Weights of a small GPT-style language model, trained from scratch on English Wikipedia: no biases in attention or MLP, 3977 steps.
Each number is 128 + 24 x the weight over its row's rms, rounded and kept within 0 to 255. Layers, rows and columns count from 0. Numbers have three digits each. The size before them is the row's rms in percent of the matrix's.

# layer 7 MLP down (transposed), 384x256, rms 0.0753, rows 34-67, columns 64-127
100:118132160099152115143098137145141142082118111131101110117119161123112141113116136108133113123174164133135107147103166159141131167129105136131125105088123129133081109096114148112115155121110086
094:114104154080168141106130124103073148152138144118126138152132147185122161147139108081131134138088140090176130114101121120113169151098154109114114137120149129168102146135103136116105091127103114
103:121119125130143118117129118143159116124122105117132133136118114111118113143141146126114109115112127096106117120113121134138095148121166120150132168086105119140105185151123100136109116157134139
109:126135163149138167134111110105121127174162133068103153137111139155098140127145111123111147128165127140170080100135146145130113101091153119166129170093159098122144160127076150125134128105144105
099:134096150100135126120111168135142152157097131165134081138117134101122108120148146166092148171122117072114087142095145086113120143174141143141125174132112108118105140160146099097155170142133129
095:106192092166134115166108099192117125124101153115146102090142121106129119125137123118109113136155104157144150125102154120106106100109153163081157070111112087093128137120121121140110136101127137
095:096140063169128115125131122129107111110114129137149145121184175099145101141085164115123125169120162123127116120121109115145088133144134095147154107142146108162166119126116119098116139123157084
100:121116094136121128130152116106149096101165125113152104111149092118130134126108125157121122116140101148138137146138165124131119131105162091124148152103093110133116122103117149151140119126178153
097:140149116099145130152101119127159117135136125138135114113110160158096122121099092118156120124147133136132128127108138144133162109131116108164075145157118101155155145149119142117130156117109120
104:133118134112126126105130133094127159134165134156170116136133126127179144074098160123134092146154141103167112127130118128127105112129053108140131104124159153118077122141099125134169130176157177
102:120141126132098131134123125128095073149122132156126103137138168114159165124082112093143139128151095129146123107132158124150107099126156108115073134098129162140166134118126102144169130127137115
102:090091112137103131094138175106101162161139144127119140117139109135113142110138155129129128136184133130121173160092092145133147131139145113155129101150139132106138202169151122127117131135102117
104:124092159142158116128090143154152127101165165183096113121086106139118161078155121119116095112121131157142151105137135082142132102130146140082094111153123146112083170161159155128110129109079163
104:113157154149147096145092133138120172132158147138146148097090161113149160158120160134153126115144129161130091118148098156081125155178127152179121112135118125126142096103129197066132109129143106
103:082147150134132134148149112121132138138088171124089092141165109130116122110101114117149157098092092137156105121150122099114125177166094108142116100124076133124157111127136122098137135127179112
098:156162119108146108133171120113128128129122114150130124143118150123148142125152131131088154145112119116110155112110144093145117126130110169151130121122180128145123152153143161131146130120137114
099:164137109124145144153114142105101155169128076171097135112109112167107172154117127126106103119182135162177130127087139153085095081132154113118138154108177115148172091140110115118122159114135125
099:103142147109107104151104121135163156108135125117095128127113129155107107128131139123127097142106162115114112102134133099122150153102136181090163110117140149080107088100147125114132118157093171
108:151132147126119126125173134123103101144096136165122104123114133106143142181122125124154121135112105079118122128098140164120149118102151160110147097107138137121173121161133178180132099125082135
100:130128081140130175089104175098162142096170122139115119086159108113130140152115095137144122154158126121088157064122134100143096124131128118119122090156060150104117094187152136129112117141142093
100:115103116177141126153114134147099140087130129113153144096135102174125170198148089131160102156158164138115156145129093154129120139131139164166147130121145117177148149158087156108129101118126117
103:146128112123116091141152143142162164115143156117113170132102122152150137133107116165141100127140133144098106117106152164153143127123133118151104145156121153174115152097187108095156163142139098
102:098145081120092132108090119148121108135123131161090161137129097096139092140105105141130113161108136116121128118107078149135130077159093172109156112135106133136064115143159133155118118102103102
103:108117081138143161155149135142150135152144124132135109141117122147171105138108164136135149111164108100080135110112157147112099108125093123206182117118098137119125105130124139113146172101099142
105:118128129141117142141134158123119113161099129111123138109106156143091158152144126094134128125089093163099140144130133128166130076146135119094148125136123162111132122121105161167123136110113115
105:121139120124148164144095122166068162104184088145162149106129140121132151168150170101154123107171112113127164098110136172099133119148116155077125151158136142070120117141097144099130129137111129
103:142136160116121098093156182151104171139143149149108097125163134139133114125104132133122148139139080109118123175126133119119177172061112115128115099160129126089110126092115130121097142081120161
101:153118115150096132155118091162154079138112129131109119100092173115130169159115161101164151151108104132157134138156112117127116113156144148135100127114162140121142108136181160147100110140158130
100:127150135115087149144129115091140103125115088119118108143107097100121144080136155162134120131118130105147137111158132179153134125116152116129096130119161110121148135095088106136149116141102131
103:124118134120151117166115109101133101146124117131107158124114104109142098111127106133107129158172149139116151115154151107128146099091125081118102129171096125110118145132141128099118094166141106
103:104144134122123139170156102132153130133141122139149104089157148143144120130096116127131071134136099140136131126121108147157123141093175115129125096080131163155124154089109106077098085191127145
098:161137124165129148103111175137142116135184117133128136138132174123131083152121092117109164162152160099155148148133138090155122130109142125145124092150120091146140105108117109111131144161109125
099:130120098144135115154114127101102113115136145179097154115148084118117142110152133131134150098108116154117086114116143126134110154114127145125100136078129113152149107119122129109154141077136117
095:097134157149118127139102090137131162140128143096123138123155084164152135143121160172176161149144166087136180086139134155129114112144088144089138161120117143123139089165093113109079132203116164
# layer 7 MLP gate, 384x256, rms 0.0818, rows 35-67, columns 64-127
098:138096135103143116090122126108135137115136125105125133163135121166126123113092162098122154094109097122111101129111129142131119128134130121140109189083148132140108088105150128142131115132150171
110:158169145159134141130121110182071128140110123148150133146146111091072128132172128139152104125102142119136118134135132106087103141161135115124092156140098128124124143148179120127093146185121138
104:105060135111129107133159143134092163135096110121111077123158122149121088124137182166146149112180161111127125164122092137125102110120144108117126130124107157121135072167128155118108151132118112
098:136132170147142140156144119164105130125113160102147112100091111131107124172141144105096132127168131134108122122117129110140111101148146124141111108144123126150138097184094118114163128127144170
097:171079152132093134134172104127102138152156132126142160149125061148150126155125124099113126100142196138102122156121124126099103130140138130168112140151112152121176123093096113126124150112157128
093:176145106134159093113131108132120133109152134149149147153091105103146173147083141110115131154176142150155106118115135122102068113119064156159098123146148111090120168142136110096129101120160144
096:123137178151128132081115122120120149098098179169151124136109158148174141109123118151122115090107139150116111145156134098142140091103067105149122148119111137106097140160115103097102105162120155
099:149107124153120136165097145116177108153144161129123164118134137141157135120174121138147101140140117127148119084161159148148130137109100120117149067106121077110108141150114132086085130156135107
113:155159142100147116117116147128105116138134097094132113169137155172070135080076108155143160114103144136131122142155118158097115157110155116153121125136102097135133107111108159156166117147130126
111:130095135118137134111149116197065089138135145135089136110169120103153105145149114131111095094121143138141145090166116169130142127135075127094171161104146111170161103141086142116146130178117166
099:109127129093084123076099197129116117147118131155104120140129122100118137117142149110147129128119116115162132165140129166131118134104133159105142131146112151120078122128123138102142095131106145
092:095110145116123135093119130128139116082154191123130136096141133077129117102145166132089130154153117147106097127170116093125125139150139127099131122096096116124169072117140127154082141084116112
102:173144122148114102116139151145117116108142139113128108114115131096137124160135157117144140095047139137097075141143128114125159122138136155088141120170124115095120174105126106122144133155115129
103:156112075131154132122132143118145103125143161142142121120103129104133151117106146116149122149119159129110058123135149147139088133125141159161135134139118127143148117151151126103153121135138120
096:147093142094079159078172148147116147092143133117135125149103121118129131073134156170129149108107129124162184137099102158127120109107176104144134144154148143118119150149139140138121150125103129
110:111142143128116132137071157149151114094126142111149107104126111125134106147091112152124138133109097137118130102135073095139127130139131103147093137115136149110103096111097102133154108115144103
098:106151162153118076126131123159113113116129091124121111136127151157110148077055117150092163130124174126126131139117087084141120128107163156112145153170087167110101084144136124147119129113149099
113:115133181150148150143138104157103155127130108148109134136145110120176161153091117105166170157105175128125098114142111167095089102103166128127152097110111108135143138145124102107102112095129143
099:156106131163167101127135104141111136152119130109152109201139151110123111127131104137120105105146122137134133164116133104149132129124119090109138129164167106132171156109122146119095141136103166
094:102163143141188110135112124146131164155113111131123113099108153144131105088096135133130144133086149143145129125102143102114126103144113139099150137120137142107152133142152088094110082159120106
101:166124130074142111121150129112145133086104136125115111137140111157110133157132102147156164119167107110116141121137080172151129132150128107132115185142117165115098122146156142112138124155129157
103:105136142170130126146127128147130094136096138148118163091181140110150127123149087121164153137101138199115122107117094120105164113130146120135123114106127146128150189163124150112131098159116104
098:118157154129117105123125119122150138153098140123146171100178110081120126140119174158151123124081119137098147137097165139103139084151161132125083101124105161118139139103141124177108105123115137
112:131088149156123122125137057118157100100158118148112139146130123150170107082150087171125105095124134123156144077124166147140143106128145093123104158096124115167149110114144141098141077147129109
098:137166130135083140151113171136175114115140123092137138118129112107143108148139123104097124154121177158093115128107154155124149101083132113144142110149099129150117136129166138117127132139149052
109:092115128133113089089117134112097125163146189143100122080165122132140155122135082124126125132087104141112133128119099063116086132115133133117123130125114127133139112133108179094117119172162147
095:076138130124147111129137137104110131129121118153136122183217090152116170091100139139130106141100089165091105074105161082123108163112162118171169115157136149102129150140090138175094117135131169
105:145115166102100130125082093144124143116139110162148105151088177100119104113135142100129134135138121119094099163097163119129143115105148146136159107153143156135092127103119113124111108121134137
097:129180106171128124121128144141091114129104136165121143111148112103101134126117149118164113159131146118152128101187126158096116149155125131158102166169159113167120114128151114148120157134123148
101:101105128173139123144146094131129106140169120144085156105122137073138156139114102127145115156163189115085092172100146115118126132089126125134094118126184130148127152130122119119135089132138101
085:156137136135159086133102143116114145130140142082128145125127138115151088110183116139169124159137127100139173161152116127136137161112110127107102159155113083133153124133135151124146129138144140
097:135103110148131145104170092150112142128107124101084116149121097110109114176152105106170096127115127099133149110112079132109104113148158114106117118149120102152170186119160117136146149147124099
106:141129147131111120068082151151152145136142098123129124136113186124084133110171139105116109090132125093137121093118128078081143148086123129164105127091138153106130107134111108140163097116122119
# layer 7 MLP up, 384x256, rms 0.0794, rows 35-67, columns 64-127
092:165157140109145115213115138097167047115124101150106117165121160151124100126125160080121115154121086111101097144092119151138089111146114135155138109116165140134160110107109087147145156114127137
107:139152133144123111143126128155133139098118098131108123124152142122112102120108120107122104166075111091093132131089148096100153161168140086113155188150083139099129135137160133138098113106131146
103:116124125145165139115121139115111133152158123179122113134101152156125103090099149166125131134176148118105132128136103117124131109116119123137168133138144124133105120130171116111141124173119103
098:125120127120158116129149099106118122097153119124113066152122082122089101145122168152116181124167129135108108138135112146110115107126133095132169131144126181147118145071096115115151119144113120
092:139142091105158105130130171100122151126122117120106134149086158123117103106134162120163103152158099087155151135111158146199149156087129131127162091127129107120110197125169153132119152104123128
092:077147135121113107137139146123123128142131144111130096159133167096145093104128132157120139102126133109090144162144167116085154132125171141112122148161127123155130116154135136136154082146126117
096:127102111169165115112124136117131128097151111138115139146135143128101107085121144143168126196165136193093160112100166134156173125120085119123136151156148171130135136173102143149140151173119120
096:132124114110137137137101146137142152131171143130096108135124124122162113104149133095137106121171096108135093123106113161165134178084128103121158125097163128120119127114115106049141113111191153
122:124146146113087150177144159133091135122136152110134162124107123159096117126095089130102150148101151046151128108120165148154111151112167144117108099172135105111140094148116173102143111127124107
111:101111113075112083126166133146164154136144151126063098071133111100143130082136135100131114098107126067133145120104101142096075106158168109153165128129117093108131126143153147110100119103139129
106:153134122095185138115175100118146111091130182151122101128145128154125153118138120166112157102112141122125118119107129154139118076080123168130127106143134120070134119108110131117141121124169124
100:120131126108148067084082153133134137095117126095058174089106110111115134100108132135068157155083160102122112125130104113079111115122177122154159144129138115082157145154120102097129151093135155
099:132123114199098087139183133126119126085117148130120125150114121111119132111125104130147150116077104113117149143135153123115108141109118114167114144141156111096123139142147115107150125167144169
098:141122093123166133156116146113130159150113098151137142141118149146148117130107113118118114163113144131075124128121095096156114130149101114153143144108109165101146108168142134176141101125144133
096:153118109142105184088069157146178109146115161138137094174148119135085125146107138125103156139105120184113160125163064143120102135132116110146121143119112141139140104168125140084122105136125102
098:143120153157132101110129169151113147138124101091143096085166126151126140177090148161141121119138137118167169161133099130120113141095111161152111138160105158148141097100130106134148083163093112
093:112159104100112153144118111152106123156141125091117134138094105142096098129126104131137113117109135125140130121142122107142127139130090119092146113127133110161181071129123158063136092114078119
107:140104123115107079110117155113108119144121113165106104122135125135135140146133097121144108145148101096146132143106132139106153116091119151094106127088090124108134153137121135130180140103123155
097:123136101108123150178121132106100116117141116152093137135115107138113115093142157130126124117123145090125141132121134126147113136163106125095111102080117141103122150083088140164135119121133107
095:147127168153123108138108105167135192130142135087138108085128165144104101093124130098140157094082177094121105140115116157132154118172124114094118115158129109128102096111126149135132120117103124
095:110066100117124157109163088106147125127111138145133134146067127108100119145064130083100142119162122147124122080132140159160109125128132125134114120180113140128130148113178101098133124106176136
101:095114103160169122142131116174088104132141124150131102098166132127109136167112092134147138150125120142159137191155088142151113128099120108131113136141160154109125131113098100154145066112119086
098:148173110124162115131107127113141137108194140143132128159075105146138142110132110092110161164170147100094158090126153156122134135160112104127139132172079126147175164177151148120123121159120112
112:123128147080135105098127129117142156130123127124113143121151153102167129109116146143130116161123168131122148096120125143146125136116098125119114142170101135075134159081100120181087153159162148
100:145122146115137148152177054142110141132141119121126129120105117148142131173094097135113153153151104128120123109142122140123129108077101193115115146190133100154128111102123130094118120132081153
103:158139143102093112156127084131170118117137116132156114132111116180122151098127110115138130164083122168123117112137081120108089148152085155147118153107170071121155130161140127130092101062138155
101:148175108103175129165097110104169142107103127096122109104086121144117153097170112152141133112144176090138126153137112114140140165158129098113164141111093093112103146101125185092134101116138105
104:125122107121146118124113138154129099160120145170139141114134070149118114165101097123113136116134070120092110131098146148131152132089111138158111136164105192096084156131083147089170110122123142
097:131136150144115131130145108133113126114078125148098098176121128103093148114126148134112121157156127100178136109076139189148125140089116108137143133138121104109113145131182166106152136116087149
102:133085141161169114114154132167110131146144147163160135139070129123138106175110084123102118124141113145133101157155086139125102139128079166130106106072126166118137133094112088119113127145115105
093:122098123096105166107163112161113122121085120155113122161131128138174173142138103138103156114108099144121079143139107146123103119119141151095098128121117153095140117106077147142162127146128134
093:117133147131098168151131151145158129146164132138125091088128095147109119146085127123154144111114145134174123084111086149134133175148150125132144148150108150142167108143151107111138196143134113
103:131121167109157149104122140080151171129122139113112109104086149126100065135146120125132129133154119087134113155177106112098156177138127126155131150154149085115081146116099151145140106167121139